config.toml
n_head = 3
d_mlp = 256
activation = "swiglu"
positions = "rope"
attn_scale = 0.276
parallel_block = false
decay_fraction = 1.0
decay_shape = "linear"
seq_len = 512
train_tokens = 126500000
dataset = "wikipedia_en"
Each number is 128 + 24 x the weight over its row's rms, rounded and kept within 0 to 255. Layers, rows and columns count from 0. Numbers have three digits each. The size before them is the row's rms in percent of the matrix's.

# layer 3 MLP up, 256x96, rms 0.187, rows 116-164, columns 0-95
097:112121133115134133106101139136110118126134094163130134140118170114136166123155156122115124131166153121132082107102186141132080151127142109108123061157141135120147110130148135095077154114151130140132119168112158177178109103082104125132145129119113164159109131133129163175104104123142106144
101:113126122134127173094124117099176150176125163100111150165113140110147124087132155134125151159104063151141130128136123139118087116136153117149130129171100124102130104184115150166138127097095130136155110112119110116139145123106104129096068117147120113100133105120094141091132110141078127149
100:148085172164126127115074134099153096146130127129123131113176134111135117154067148123169127139146130121149187145097131090136122132097120103134168151133099125110088153109116128141141110143180142134161162157108176154136119152139122126108133175108122122163088110137142127118100123147123135133
093:129107155083147130111128109106132191141132146137144158149100123115158149096160102140132125106078121154131129134115129147093130132134138137150209135094129145141112113147130134100127122139099160127076158161131120134118135116153170156119172132188119124138141162124115100136153167163131158113
085:164093158094095095128124100110077146115080136137125110129126145162114138165127173095112136131168110088122150154106094161122106079086126132119123110163140103131140105150110160164127111186121126147117120130092098129160080123147151123146124133126114114140119089132126134126110147123158166115
098:144135146170140145118156068107090124122112151156135120132155128119090124149157138154106149109156110162173132108141134093088146119150146112145161146118115070104122072119136139148122141092101118177132151130095103128179118103150110149103111129140117130143068127112111116120095109143117101140
106:104125155149177100132158091137085156154119109075118119110083110116087134134165111101170092140164128113103171149127131131124169150159144140141119141120137116161121141147138115143114100091175125129101099123105122101130174149116128140097091112140102138155146124120121131162118186143125141145
098:164143093122117101135136078114095171160131128129131159126106106094114117075159148127125168086154105110104132135128151157141132127170102121068112126141139105135113115143163098135157149157119119103149144096144107127105131142145125128117168096145085100126115080152111144176158132126143117096
102:123120128164128159124109164069138121127108116159100108169085110190108148149119081140148132129122126131143158108114110114159152134129135088111103140160099153108159126152135124116111175163143109137142118110114130130143119177094127114164121115087126139102085121103106123176086126118129161133
099:113130113121122150111133117140146132147154213137088109121089099107167192128139170128114123111138129153119103101154113120105123116157159158102158123114108131085149122124090113137112147165179104135165156122116134115154105094126116139133129153092122149140129071117138144141168109115110138124
104:169135132067120131136111103129110094130126111128114105113136135151127099126075138143112184099127147096110104124112136128138160108175104152079112130108122110102109091141129108121140143129148094138145082191145138122114130073162143136112151127148128122135111172168168101101133153139152142133
093:128130089135178119120132123115136144137130143152100101156148171141102135152141105089161140102126081123132165154123107114144199140137121125125172152150121150159162104123155133164182070143108155148127132126154116153137112131109093135129154170139114150128085135119131141147162138138092118102
091:111096163080137133113118139108138114118167110116106151130125114119092114161096110139142113093169104160126153139123109148137150100147164152159160102159116081093128099070080090155128091114150124123101123144128108096121167151128131136149131128114117126084096114095170113102128153130113117153
103:125110138094127138132132091153158162129144116156154118139112165139098120103080116114132088073126149124093130158170132103138105123143097163154086118170163175133122099125166130124126139125121168124142062167110124126114137110137099161145167141116118096161120088123093132130144135122123121114
094:169110140124119133120155112147072145084121139147113127129143135114128157131103121142130144142107118104146114096125085126138134091066138097096097124124117139134120148093105135199140159120118152153085154138134152164111112110090183126101106134119143150117128137179156106133155135092101150100
112:131099126104116131140160083111131182199124148111140136173133087123153142125117128128089138151129098099131134104098143138108128133107117093137090110117097123130083106141143130118135139124072127161129157088142078127102148135095114142133132102110095129115163172113134136120129102108179156112
108:104132173100108145132189121121079091142126177140129121144168138135145125124134151096105112125132132131144128124118117108129117120163133088106147086095157158116104131129086120154093104126082156142101134121177134127182141122113111095103117138156112111085169120136105150103085158127132135147
092:134123137118094111120153127110140124091117120130119088148132068116099130152144116063134148107127121117136104163166124092096095094147118169144074126129097089110088122122117123112162120161130135120115119151178149107134148133091120080116140114145161138079086131153148112158135122143117131116
104:119098121142131110134152122075114107153178143178137081132178170124149180108153119148096134132158138132164127146129149124164152121138111132150085092141145109162128164125153103108139155149164107097117161145121133125111108121094133108145147141140103135149140114138146088168166151130145145159
117:111142111162127120112115153147131155144132107152145128183141118117158144112122121183096131125142130152130150131139098150149087176076101129099155115109119124106139153119112161128112098173119181109121116125127108112153113112140092139076138095113150137109109132178164118088122098088112093110
099:132131139134205136169103093123141146115149119144184090137100129154130072114143160121118120102133096158084188116108212119130110106146119142144150134128159140130143096107107127141102135117127118142131164106156111125116151115124126142135123142128148146122158123153095125155140093138148137150
105:102126130128105097124115092170152124140122125131102175136070096111129081120095163087113117127095132158135124088122114083114151119136136164169113129130134137130124172111149105120188098104141142137124116150110132167120084133144132131121089163105165141103133122132129120095146077120166121141
107:133157113103129139084125128140134138130135128083152152131115119114107127105125147182149126119140168154184147141145122168098115120105131158058155134071159073132147133128101118134132118165120189125150109161110107163144142132100115155140099126136149149132127120148112086149134147142132149101
101:138154140112135106114159146104112151140140084141105121108107125123139162105131160146130160117101118133143151077154125152057131113134159171138114140150116099162166112141132153120144161092162141097156150112109137125123096116111138070135171150154155144127117090094106106137084139136163137117
100:156150110139130124163142134122189148180078131089155108101142113079132131141117154152104112150150131122138146132176151145139105124135162162158129107119166122103152142108149147072106082123146122155132110161119116093138138128119109137104082125138156108127087132143155150112164155128105137148
097:138096146160192172186079117086133114117144130146122099094145152133107115121141141137134082130119112078115120115118102164135114125147146118154097107150088140133137132125123092127082157134140132183119122168135177140139155146142145108111116132117171110139122118130127121140133121132101079161
092:160125096102111119130127160176097141116101132120138125129145109120141113119195135132145128140140086127116085138182154122109156131163151122105133103107123098110098138149119157133137145150141127148161096102143073119153164147127154132159148113119052124082143152100141142107116147102155145123
112:128114103156103129139162106147110171101115112113168151119098089103142108126156105158160162149135159121105168147111133146101122105117095112145119115155156104102091177143127131128146129110106072133140106120169105115187118078138099112130160143101138109141105162142114141096114108114155121141
099:134125121116112139154140116180137117089099115122110162123094127161120131131143135191103104107128110100114102119119155102112100107132152169157142162110121134137097164109109097167110127133152116067091116099140136128078171115132119094130173108135143152138141149161100128100128178125150118112
098:126117145082158094155171105156115158155111119119133066149096088120136157114136164091152091143123130110075114136116113096108153145164123158124084146166114122193131142117116149142141160074151147138120129151150117166135116141138101104132125130132086120140120143129135126144152109138153125140
099:137154111169128124136110182089129120136074141155120152139170135166114148169141085130144078159110156126129143116095114096134112109105148118136119167103122099148159134113108157169151110162103128155138140111176132132095135138127127137126138108108172134144132135112152144095168155087149131159
107:182093131134176087096167152136140151093131108124108121088145138145107121137146154136101122173122134133049150150131125127122123128136128138114151122122167103145125183138126123130139149156164146134139127145131176096113076085114130105129167162106122119119109137132136123127182148153114135129
107:136149151078121105116122145098141106121145102141139130149114100092120122138100087171140171161140099175142164150106102128124157135141116139163119102124111134121133133153100148132130103151147117191128128126136133105103122124166139137085120139142079155132133183118172091116143162132071119144
094:122093098135113165124089114104105172139154151108091125123131084142151104110111142152116127123110101118148132161138128124103122121133175120105170132146104126136144153131120129116118085125142085121141137147122110126098152159161078115158158143123081136096132153158174167170091146145077116114
101:142086151115109146109082106145162096152151119130124120128133123163179087131159140081126120131145165139106116135133118142109167134108085169134107132168140131082106147115116110098132147115114106162138131149098113093128096111172134095122095114107122141143158127168073161142128100137146102148
106:133081123095102093121102131089135080119095108135117142159159142123117124115151188091157103114107150126127085132123164106121108085122117163116111130138123115107159104107126109135118132144105162125142138168152150157119147146111152128148152127156167191097132100124165152113165085127141131131
108:133134148112120084133133114129154130176113159169110107118119104108134118123121115132146151125138107132174100144119085125116152107150162106075119098129115114104119152109090101122195105146169143078132103114113090109118091087089132102130088146136113124134156103151103128104096152149115120158
093:072144142124126152142146103120127140158112154152148133122138139157159110117096128098119139155116114118110114090127136161109157137175110136165149111122101159137109162120103172124162175142181122131135153106081116099156138142118150174157134134085098163117123129132140150130160119132128111062
114:085156163166126111120111118145156156189104112148112156171126096072135119150143085142151118122140112097105094155142145134102113157118105114141130117166121125104162114129128177148138116185182129124103123094109131127141131105176149118141133134158144142124094087147129131122111135115122128098
111:104135097161122168138063160128162133141109139157162130105125125136109119120105147135116131165134123148156093093135103127101156121117095077131095127128143099167104149129145114133127167167099130151116141164130136175107132116119134122151132142121150181131174162069164115122113104139147138113
099:120086040131128137089175154138116145119103148125121131154147109146108103143081102098132129153137116113146101081088138137147114119124130116187149141118150164089100164149115106132140109140167122137081111149111119131143130126117122109118106148160133156096130106107140108128135108117149095090
090:150151104083145142141126130140117161116111090159129172113148116173111131114139131152142163099076122116136105122128121182136070104078110130129102124131098123111174114127122147114095146180123084131115104134146162104137121126090156179125125118095146118131148138121141156107130155133087112105
091:121139101120107162123087149114167085128132159123147162123086136092123094101124113104117134095086136138110158130143117122116104134104142154128122188131108117123099162164165173089125139152092127169108120149119136083121156115141106090154155091128127130132134128151160114128090137134115166169
098:168148093124113109167148118133144114123125124089123108087121141107102185150126089120160146167128134134076150147106173129118143116149153112121135134104080135139111097113127138087146115109111155125116122159099104142191133083133094113116094121102131139123137122125167154126091121096085141145
098:094134131145156139130143073095161172109127173132139146104166142152135150127135142136123118127156138100172143129147124101159109163170115123165119104165101085128115136134103071177097116130152125127142092124130140156141134134148124074135109148149137123115099102156119084111106147087127130149
094:136117101110133149144157137117106109107163123127100166125109157083121153099137152122127142110167162115094133143146165094164165136108171119122112132163116104118132173155088108113125107092148118124121147089155083117155121135093111155153157153121150155141155117068138131132098112114155151096
105:119095161123155129064112138142151124136144133107117111137149182094131139077140135138165141144168098154151093104082142171145150105114117133110144166139092162131137131198125139130145137122138119123095109119117151118179138149126093115159140110149132126123112126153109111130080095099115142122
097:139094140141121134106117100152081102115111114105138157137146096102108120125156113118153132100134097103139113143134140153109141144109101142136101149168135109079167170142089142125103131153108135148126118157147165188131150153134113117124138108101149123119150145147137171150114039110155095141
105:136149170096182133134161094167151082191136086098116151141132148130106129102150154112125112110156133118077155140111156108099107141128115136141163134155105162132094137131141148065124092143142130129150126123159151104102155095096148139130154108136166091144134138154130133127104119123119143128
# layer 3 MLP down (transposed), 256x96, rms 0.111, rows 116-163, columns 0-95
090:162115139128081128120154150130115093093129136140127139154123107103139111150139114126131120175080148097133158091145130134094122121154147133152127161156127135147145116140100122152135090173072121155112156138135131114098125129140159127134107171133128133133110093082113078050120128101118137175
098:117162058137171125118148145137110151095125134154102075153123123151130183126113093086137134099100145111121151143095133146166125151132113066139102123139158160136132123156139114130123149114135105140113115161174166154091129141108153109117170102137095079123122148142131139145121110146128134122
114:171134135143165121110153120138118158139189096098109156104077148110126147134124146164149120127123152119186111154148147111156117126146115131107121107128125148114120119092110145112142143084168139096116134089090110142125117121152151115134080151123108117139113140132131081128177096099068107111
115:103153152125125148103084160123146125154122109173136087148118118123127124142128126151184106143115132163115095190134160105170139113102131051131139124155102116117167158134133131114173118142096118177105150130132137117146137151124124148102140128140145159138121132091120158107116171149112118094
096:188122081129118126115092196118121114132144139154120124111078148117180122134123164168079104123124101108113119153103128162143122096125119158128117106123103144142125098126109112131141151172128073083128142138114114129109105128143104155091127085098158138130141133128148106109124145113099152163
104:105162122106121160124113141133146123147124160110128131117148139118159078118138115125136123121120081111150119127067140140126119142113146102119093153150162104141105160148156122154113129160110092134112154160137133123146135136118075093151120117101105119169134106079187110202114113117152093150
100:139122094126102100124110112158110155121108111131134136156162138123084206174140149137129126131165119114134124139118135092120143107115101109140131093106131145164119136100092116121128147190132136155134150118114152139189116069152140130114093154099109144124109151133125150115117152122182104096
095:115146158127135108125124075101120108118162119116150103142131179099092136123107101154121086159118178083144142134101114122133098129124176115155089164114120151122137133119126111130113143108146120119144160158127103079091093114102141050141126112129130116132137113109130089120125114150075127112
098:140112164136110156141132127119114175131112127098109108161084096182095143106124091139109155120124119127144111133090181098163110162117130147089119151118123157134098157165125135121140134099096113158134149114112127087164132138092131163065095118118096121124127135138122140121109071122100143124
113:098152115130174093150112142139124087152155115095138137128156140116164129170150129125114093088119155111111098115136086124146140116129109125109098121093101143115125133131150114127123124172144146104182104153089129170109161109114104126176145159086119094144103116135164085093167136117149143130
106:084130150166152176130159141159137080115143146134139109091151113126134136161112127173101135130152090147114157083114138145088168103143131124097159146154150137165104107102099085159091091140095102121121148143159153094137163132116124154149162143151144112132128138112129126159111153132153135126
097:149108146172111107082149130187106182146161077137140121107107120131138121106134151140118130122125141163151129102120119095150121133102159141139110053124125119150114102151085105137118160090155101121127125141109117092131144149085158129171115144146113119085119138157143105140122091104143115130
089:112147097169099119149130148133172147120119139146133081172144107192114142114109124131101112162121124108164144130102112121093104143115140117150125128162111116122127110109156149175103113119150105145102157112158142086085122076136155135090150121077103116121153141119149125169119117093145151104
104:117138104140120134136097161138060143092122114123182155147134126140128156134192133134143149132168188108120128150121138151134135114135119127148119118149120127129109097162174117087131100173151106147145094155107174102143110128164085127150100140117110122187130143158129114109122133131131117108
089:119088118134123145169146140111160100127140113165108114118128136106082114156129128172089110117167150110114119115134134105077089123083126090125112191122119117109091115124182105133146131102147141125140119127118131109104128117125162145124165120133121121127109169133105045123160166136131134138
102:164128159115093122133065183139134096141131110118126113136145096140140122171102130171157163107130148120143166119145129143084131165136136185090107130110134113190174108130123129169138123152121131099103123089125144141106158089133110141107153137155142112162135121095123126120144152147119132113
108:153123155123123140102087120109132108131147161095128188135122139160183159117126148111121127152153142134083132141114109146092111155122146122133124153150130133077150107142131116118108102130113105139116139087106128143173125121113084110162174133111141115081092139091146168148122078107094157155
099:124095109109148112115108133158120110160186145137150105141127138116155133063104044111106124131195127114124099127148127116156149105146148109139165088114138151097128167122118139120102119137119135107101130124098132082105138132118133167154107149095143109120166133140106140123122153092156131123
098:166122098161142096116128142186134163113113132085130126144150075136129147158132155106122136124122146155182131112125097165119101130151118113162114127094147171138112104130164155109127134136148155169124097135126134124133178119127133106169122121076164114098166157128140138155171133128112160105
112:125123111087130138169109135104116112125138134124105092135176106157097137114198092153124177139144111114132160160107136123114110144106115101124175120077142132092168169135093097142137126108171169100122145111141127105139119111135148105129143121071114171129131153132134117095122160123114132127
096:117167135147117153127157103150110156128119089114086139149140192112171118159146147140116163153120156122109079147137111126146127124100134107155143145142143116191136108176152101116135130108145070175099146123106140175122131099150131137163111148130122146122134121152136132162137122148161117094
107:064180105113137167086147121128126115090110146113119097163130117115131087105130110111112159112111115148145117118152129140089162140124123145090147152111122161149102131141123131133172147137135139137164093137105140144074113077092120105146114116088106168157138093133166134103100147132145141133
105:127093179131151123125100160094130094141148147146120095112125109100088144133147115177141110107141117171126162168175090157107094141151094121103130145131130095119135159103122116119122138125118140135106132125116121147175122123121154141158155156091139144139122161077119078095127094103150128086
097:103112115114165125097160123125175104159184114142137135100093132151134112135124167100118107102151133119137125122111171134102135086096119150168144136142140122111126156137180095114104090104132142128115105107137123111161148136154166114120120116123092127133157087150162170172126135141191134147
105:094147152117137133125125134090106096129140155140100105103167141164145098104171108151120115129119154138105137142105111093084124113109098110121107117117139163185113140108171103150123146091145151142122099160123131155105093114088109121147133097123164153119139128156110124054150119109162161127
100:135134080152125129103127113163151132164122143116147126110128110099161151116143126110082137139129166133131123164084135119143181148114113127124134164094117138158116133128107169143139105144124113148123118190097127112071103113156157136090130076131166091127136101086097130137116167116105150100
105:148096086112152122147096101114144152100103129130143123147086141136142124125128116113118151104129124089131072121149162118138173161091174132102128092159155145145130170111108153090154113142121092118129137072120100112144147131106087092144158093158181111129135156125123150143121115121161123126
096:197099145120109093150126148122117122138121112132136141136116098151097073122118159143088107115092129171160126105154114142126146172135181126135107109177111132121134112130126067107118129120129144131091077146117118105137100163138130099107094137127131118115163129131080139136121123167090102126
108:122147149145135151104117130142100101109143162114164133114133112139146136139112137123116149105156170105098096078140113129127108122130092166141098104113083142121074152140134116105088129103104123170115126130140145094148121159132159162149091113107193149114127125098152139164105138174095167113
097:122078123168104144116113093166130108164133135109089149120126108137128113108123126108131162085127101137128149135077107149132118184111118174148125146128148130146084181117162153136090112122125108122144103144141109166150127121135130095149138094125115117155137118102111174084117091093086106136
104:163102127144126134145131161131128120140144146158152158131131120143136154054150153175133158146135158084132113137103083139100144103168127116105118169167133114185119131134173099140095081144126155160141137089113142111129142152124095134103106118092148125131136139106096140124115133133077147134
096:108132120137180121104157123151143100143147160151145149121152148112125091166132078114068134139119087120140085106108168131122134140145140078159160135129106155110143124094083138176118086120122113133147123158108118128158112127121116136125096087136107114098140109144170162139165114120137106098
098:126155085118135109105157128120150128148118111132156131106142110148107147149122135167133081163092149092101155135119155119119115144072138116144125110130157104170083096124162168130147141135107125146169140137123117118112152168117190136099165135105108113111112143159149075098140089140137159132
092:134137115132135148113112123165116131090129082157124153102140152124113105148098157128149092111119147123143097143147118127120129149111161105109169121103174178178151139154111100117144111193157168141175103151076126108140131129140157091131130098132138141117139102106114114143120095079132103106
098:160125141162109120119122124143147130155146131095154104109131121131093128148065082145189124107089131110128129133099145127134087113126156140127109062134124111133136079102129079136122199128126134133166139127085128125101157142150131114097118115082166128138129114162105113121112107138121138120
105:154132115104119088145158104131108113128096124121141121133134102128149163100151108081116082112174097148100108077137116136108157146154132130136184119130111134119160113147092145127142093153106158094154096149146117098116167146106134090111138145148088072139138123124100155117087130138127138163
118:153133115149099148159122120118125128161129156134102125084121072150154172111148138111136111120111144149132119103129131135094132080110098110078151125182153117132133158110121089114103104087157154112153089154165131121152157121107157132161138136109143102103113107115128135136183144125170157091
093:167104116140132143126119150110134143065106135120135121145152108141085123127160077148112128157154092144169167134118143159121132133154121126140145143118118165137131143104092062102112146094104074157150120166142115126112172155128099102117118124149086137137164114105122079126118102116141137116
108:161126124105127118172106145143142113122140123104159116112112132123139150125107148091136152099154144131134117122128139057160163154144156129101106168099159132080145082154113133165145168131147122108085122136085119086145095086142098132117159104118109124153139128123160135136167095096158146115
120:137086106135098105142117112147098168137111109155107107142149082162103146134103097129113178132139152129111127112115106107146101138104141096124121101140125138123129151113145158093136147116133131128151110113071113145107123098152134179115119141135162094135138037099101158133121075148122120125
095:098130142131142135107119141168135140147178130085138146129091105072133126142127144130104158120132136120127097168073108163148110150101117139144154125110131167094124120155135081138094154111120132111173091116133125132119152085161142114138124107138155063129116163108145094128097166133141106105
099:097117134110165097086161116146127140096121180100128131145121115123096117088118094110123110153163126116155127099095132180088165163113142151112140130146122128152122129123107152166177117167125146120118120108132083140111127088165111115142112084120115126122150087139114099082132116138107084113
088:147123137136110160101129108110175095103126133143103117152157132153141150130151161141156128129136091130146161112123109126079176088096148107150155121106118166200146112095119125152101098121097158099098131148148121126085132118162110125127127156106099116104169091128162085127115141112118115129
103:092139119144132172136109068143167117097123098111135129119110140140104112173137112118105134125110157104143144117103173128147113124118139110121094110149150128164113111171140131114164145144097115132104135175136114154123114125093093092105155094120130159109094158129198118154087117136163151135
091:130094158125129086148091147180128137166103070143160157129142159128119134083102166108134128172133152111139155161135098120169184103109084126148135136150159121130170088112182163095115155129130117113124123115103124125104138136115138157092102152130107132151132146138121145126137120116137113121
101:108162161163128135140152119144107129148097107143145159149123108132137121146144144120152166126138144112143172145124137124124119178100151067150106153109133105131157141128147084119129144134148166154120135116129106117154129136076159168114090103092093127123105144186075136102170103151127103132
105:095123170136123089103118142138090099152100101137119094134162165107141117154104102115111113132141109087096077152170137125115135088159128137134103154130140127167158115111105137144146140123097123108144124113113152130152120150091146136173140137072142104117124159114086127152100148130184168120
102:106136126122133125123133137154091162117144172145130165141132101129136160146130171137105115134118102153192118169153104112176117144099128107154152095130122120119111119092079136131136110177133149162081124090163081190134125100137132158141103144105158120137117132180126140125125132123131134119
# layer 3 MLP gate, 256x96, rms 0.176, rows 117-164, columns 0-95
095:127111149133131124183116142097089085119122132127137103100116131135135180162126087145155085103105142124109105111142132107127112154158152133116143113143124118163122128089167107115133124123100176139119162156164083123111172103082124147116088112090178116128124150114111159147109104108152120150
102:109121127112140157090096116128147150140101096165125157121107171167097144142140127159167101128090174160152179134120119123125146129171141116082065150128115105153128118134131117106157110107134112098131145113110121089134119164126128119125152094121128163143116145109146139098125105137184176118
097:125134148143140156119110088159077147107141139136150114142085152135160145119101089112158134088078124123110150125125099086124124141179150109107181177129117158149150151125127114141127156121131105144146112139124131109113140098155171165132137121147116115176139140098150102139123177139101173143
109:116162091134099086125147150122106107089084144111109097170127089162105134098155068154169144144114142136132112148127148164130144121120112113127069145151104143147097143130184158119127146135084150109138113128130136151112095142105109129138169175105140120133090120120149106139147130117128148105
110:146172162156109145114119123089130144119079120146095152115107141104093109139110163153148128128150182135131098131150134091165141111114155165135134102109084063135127130127145112146169159102091150111159119140098139104115132137141133127129122148133124129109089164145136165128084082146153150138
099:119121102153156113130155104163143111149111123158158105144124112149101123129136141063177147143163147127149116153116148131084089151152143131113146093090096092125121123156110131155127130152147140111182097122108154149129151138148190167113163111123126123141143133099092114100107118115091151155
085:148112153103098081106138114132124076125138129144112143116097153160036179145138104099161106107124132157122140122129162109117103117116131133112161166141075135136122141135127126097153122146084107154130156120157162131132118132134121109131135118120186096156137134132113139146151123150092130089
093:142088126114126100106108131105161176127090121171134124110086129191110149156195142135147131121109112123118110144158136149153158166103119136129135167125136124107094135137135158124089121109099130133142146124117141097176168114121147151170125105113151090128124153143122140164146108089090144149
106:182130166108157132084122125152084104095110103124125104150110127132165112167159114130108130144129123084157101132143106183101179132123110099181101122141139123090121133152119145135114136097125085105111101108169150135075129131149117091121123123148140118153147131124113116139115150109154171148
110:158113135116106121111142109122141167120119121149131080134092125143104175172111133162091145125075128100142120158125093123144163134107116086105131092125133071124137129122075125132149120133155126136109128130095123080168120134115128111153138136141083102132144100123174110100141172141120176154
095:151117120128164145113146166151128154125165095142175137118115135136155129169135115139159111149146169172156161130161119107141118113078124137124136105151119101081166129114103129147136118091130127113087159150072115130150138111093171108164096142149139123145160119125120103120121120071151146153
096:170131103119133144111119114102123136148103154126159117117144121125188141106090125149142115130122157117133152098118168125114159130115126128113115094093141148154123121180121140147185104080149099156096078105135117132101150164106155122104105081100172135161153131133116129156168127104137096113
099:124121114161132110155116119180131159130084159166165135154099128089133083135139121196088121091145146142143142150099143108124131125121113156155137139128130118124128141162158167124092133077126111141082133117135139108115132100157097155152130098159154121103149173152154128139131152142167145108
098:140139081151120125110115098145105118158112161133119095076142121098183124104109139118084115118095103105130126130136120150139149140130168146124145125163111112107173165131139132126091104122108174116140147133113137121122156110129121155099135123131132110121151092123205131135063151093134093100
094:153117153131152142143101177106120108113108121152129138162090133125173136078117172128154105099149103110102144146131146153127079117111162089144126152141125134149114117105130136163098135144107096115141155074147173071162149092134110150133156124134103102134152165119161145141129089129133129122
098:069151139096134097100144142138116133086117130152154145145129126130110132128152111130139124132116143104136148148183117132129157186120132137109096128163115089145149157128078126099157139145134152108111110142147148128116149125122076098194139135090073116186107088150143120141128117127112128120
093:165111068103130083150137101135129100134139140134168134137093133087169135142119148116076136113112139123165109126186143152161158128111118096103121139144087133156102133165120118079148127129114143144113140111114145115077155116121151086117123155130127089132173136084143108146119124099146122124
091:108133117146114127131082110098137153109106155120114155118144157140110124130138155091081127162131100145125101138152154087107130134136180102118121091134076107101103117117132147139152143085133131117128165178091175126179153135110120142110106116110099160180099138110085112118118116148145111139
113:147134141118109114159103155118126101116110160133152140122123133175177118119122131051128065119117158124123091078115190111145158156141149177155140112143093131149180151145145141122127143151168135140101119136121120101089109133098133121112143124167137114122105125124136132153118147164134130122
092:115153116139099125105105173116144072071097127153157156158114110143115121114137129166141142109163112137087133126095122165156157146101051150102088131134132103114071156115178140131145113133128116121122131121118121133095137152150126131129130104166145149148126166097128099108129118117133103135
105:154164129110128102126098108155141091130094128126131144186119109142136130123130156129130115131132133139142115148133104139157124145139103110097122084096109137136135138132127148114174137115126113084084175180146157147136134112161116080122121135136143150167149159123094148209110124175096126156
103:105145154122108110165122149110096123103117076137147146144142160137171093141081114089105125107111115108114117105086137147136120132148154136172129121126107148157093107093104105157104114081134147135135108112124145121139048137160121148105115140134147133130164178111125165111138150119149107160
103:187139171095144173112121154162135121139095091143101102134115147161106173105153181117153148147172142141160161108106113117101090135103131113142103107140085118145108159111099125132125156116161140079117146125083148127155141154136122142135130133145141123134142156134126128153150151117136148177
103:159151150122143116124093156105127112135070082118145143158145140128130180140119088114124123155094139116130137095124158136187140132132123187117130127149154112146084120133121145133151116106104111088129137132180170141188140117140110138113143162162071102123144130119126121113110138133100132104
103:122114141148129082136088171102111062107127131091138123145125138084108159137111117125123110092137123100184107134124127167079121145094143141171122080094104156171142154072132135126157094133110111142107141140114106109140148115139108096131148140115138156082122130126107135133139126115137095118
113:145123135092139101147143116120141113130124189133134114108138128160103105086083102088165174082161110116159091133107157100141118153166099116111151147128155156135099110117108162126173149092120140103135113120088119117138188134135142131122090115131153099138155127140148160107104115105130116144
102:135169134127129139115171131132086185115110165155082102137127124096135099127134130109147184155141112106099123119129086138107126100114109124133131128068070072054119151116116136136157109123123111145153109120106146145141115112116144129114148120139165112113103138113149133138111128128146174106
097:126142129121133117120116147090106157096115109141138080091126115120120086115133086125094096111156139092150136126168087111093136079117127166161134150180161129144102083154147139141118131091103142171123156125126138151120127124138128139130087192125115159164165122103117095139136152136124130119
095:101135128123115124137090113153181122127131118122117155139165118095111140144160110136144100107128179091145091150128076123133114129131112128125140112126139084100066166089161110133153122110128151071118105119090120108161145131087145139142140100133094163109095122126129131137106069137112129157
110:133162089141133141130118119144085092089109165079105096131136141158154083186094128105141119129109115124086135131128123172139101125147107144142119146137118156125102123101138168126161094117111145100157152158144151155193130096143132105143140141079099133150140143135114164136128113119146152142
109:115158137146078082139143107146167111176108140072120152132155127131150126160094110166117155097132137096166143147121149161134107145122127100110104114149126118141124166133081139140129170173109174097103134124131147088123155150129096126114115120164158113141123158098126104130158143130122128170
096:105147163095078131139115113103126059089123110118113161126128089128128148136151104133127123087174108155122171133166153166166130120142097124138177096138133168116127120131148136141139132157142166118114118171137102051126117143105145141141148152123141163108127121122143123145099123139126117105
097:152141134130148116156135111163107100135156135094143161157083159106143137166085108144146154136146113148118137105119109136124130107116133098145114114143128099096172110169117128133135117126144128112077142128065099112130156137136184110118145128172099098115099165094106143113116084138096128080
097:119172152120151167159114122160123138142095087114122128122153129089119136092108089133121095101087127144070079141145133133140136133130159109161163108153150164123106161100118156132175088139137136138133095109128148127160122135113140094189127102129158159149102108121155138128150126128153153106
106:153103143160107147150134152126154107148155117140097160110096170150115189171168157142130159157123157148175121124138101130115086116132115124103158168158147113137115099171110119149139125125113171112101135134123145065103121128148120159157123140134128169104156141111112129132150138140129136176
096:124101129118130123141116146150136131118115123179116144144101147138142144090166112097122083112103130089120128190130171141157092164124103145151136162162077130124102139154152132118130126115113147139089166110145127122134157176119150128167180142146149139106151175163149119129162097123116099134
093:152103115157097142157126126155151115081151151100141113110098103121156113107170092108118134138143124138108124123127111125107154112114095118140135089108121182128162132079129065158129157128142125184097138164139152142119159136154088084115124112107090119156100149137100143143086122112144128141
110:123117101105143134138141122076093153136108155122119134177140146181111136117149108107157127094100078125118109155150133118144157162124141178069162146130113107104140148167125108100147110094116124105149128113160110154135163141132117082092138136091122135118162137146128164136081095124136131111
106:148128153176162139117125139151149128117094128154127125132161122118153162123146090138123114122116123100138100144124126133145052157134124055100132105155116134144114149151098123088122140119075133099139152100129139152135163109114098146135132110140142107161156104076143148191102131135101132139
102:125138119153110094124154095110135121089106156115133105160138158111081105107121134107167145149141150155174149152096150142125155131099097158136106066115103108130165126134136166129105142183147111159089157093125117134132148134122101123120125103095077119136137111095102148100138149101119158108
103:170075113139115152132134109163134155087131109086150157154145126167142124152119139102143101095130096156099102116136147100122120148163161139202154112099142106096109125142137106102077105116110119140124137128121098166141122136130120090114158122153154134156117140080080116151127128136140106125
095:129120069093143141125161124128120170110123112135130121140136110131145115131159112163139113127136152099145128121151127169131140164124126127131124090132150099121144136147088170083149136146083139088151175158134145146123108114094078127151167126109145128092144155098129172122087162166073126125
111:143132125135130167123133091131156123081148149092103134125159098121168145139085110129107137124100090143156151123140126110151127165108098116131079095069134136135085141177129140168156100091156153138134127120115119088149150158130154151118117098144130141131128115141129084124111154143106108185
100:129132092159119112129098124117110123175081132132139127113146165157131139091124191125134098116130142150154106161174127130142130167153140138115075139099116129138096148115102131123148167110111085172162156131137118106141080150132144127110098090130137083151159137131139128097123118143167102158
104:167148152118156139156139175119093123137091124136114152138165147110082140106121150151093173170146107094188084120124142131120147115138103148107150118103149126130108143104161130142148129124146107189126133138141115117130149106082127117136156097115088105148151118108129120119150148108178083118
102:123157143126116119125068109168128099140128126120119127132113113149109135097139107103181108091094124109128145163121129110109114145135109150133115113131152107085124149151120094156128087159136133126098151150182129152114093092171127116153141124120152112110101151137144156169186166137137067111
102:159118126149139132148113093127089137167115139116117167114136121147144153135140145050173115109071104151131149089116098128139100081122149138139108125184185127096156109129124131109129116138155139126122138145129151153104086118142149112142155131108129131144119133130158159140157092101160100095
099:157142113156168147095162108093156119110148130173129105125136145109090162157096145141152164132114173111179147190135107082115143171132087141113133133165156111121122116100130117177118160114127166129142117099107121085106122137145141103149135152116084138112120104108148117128114120133122129112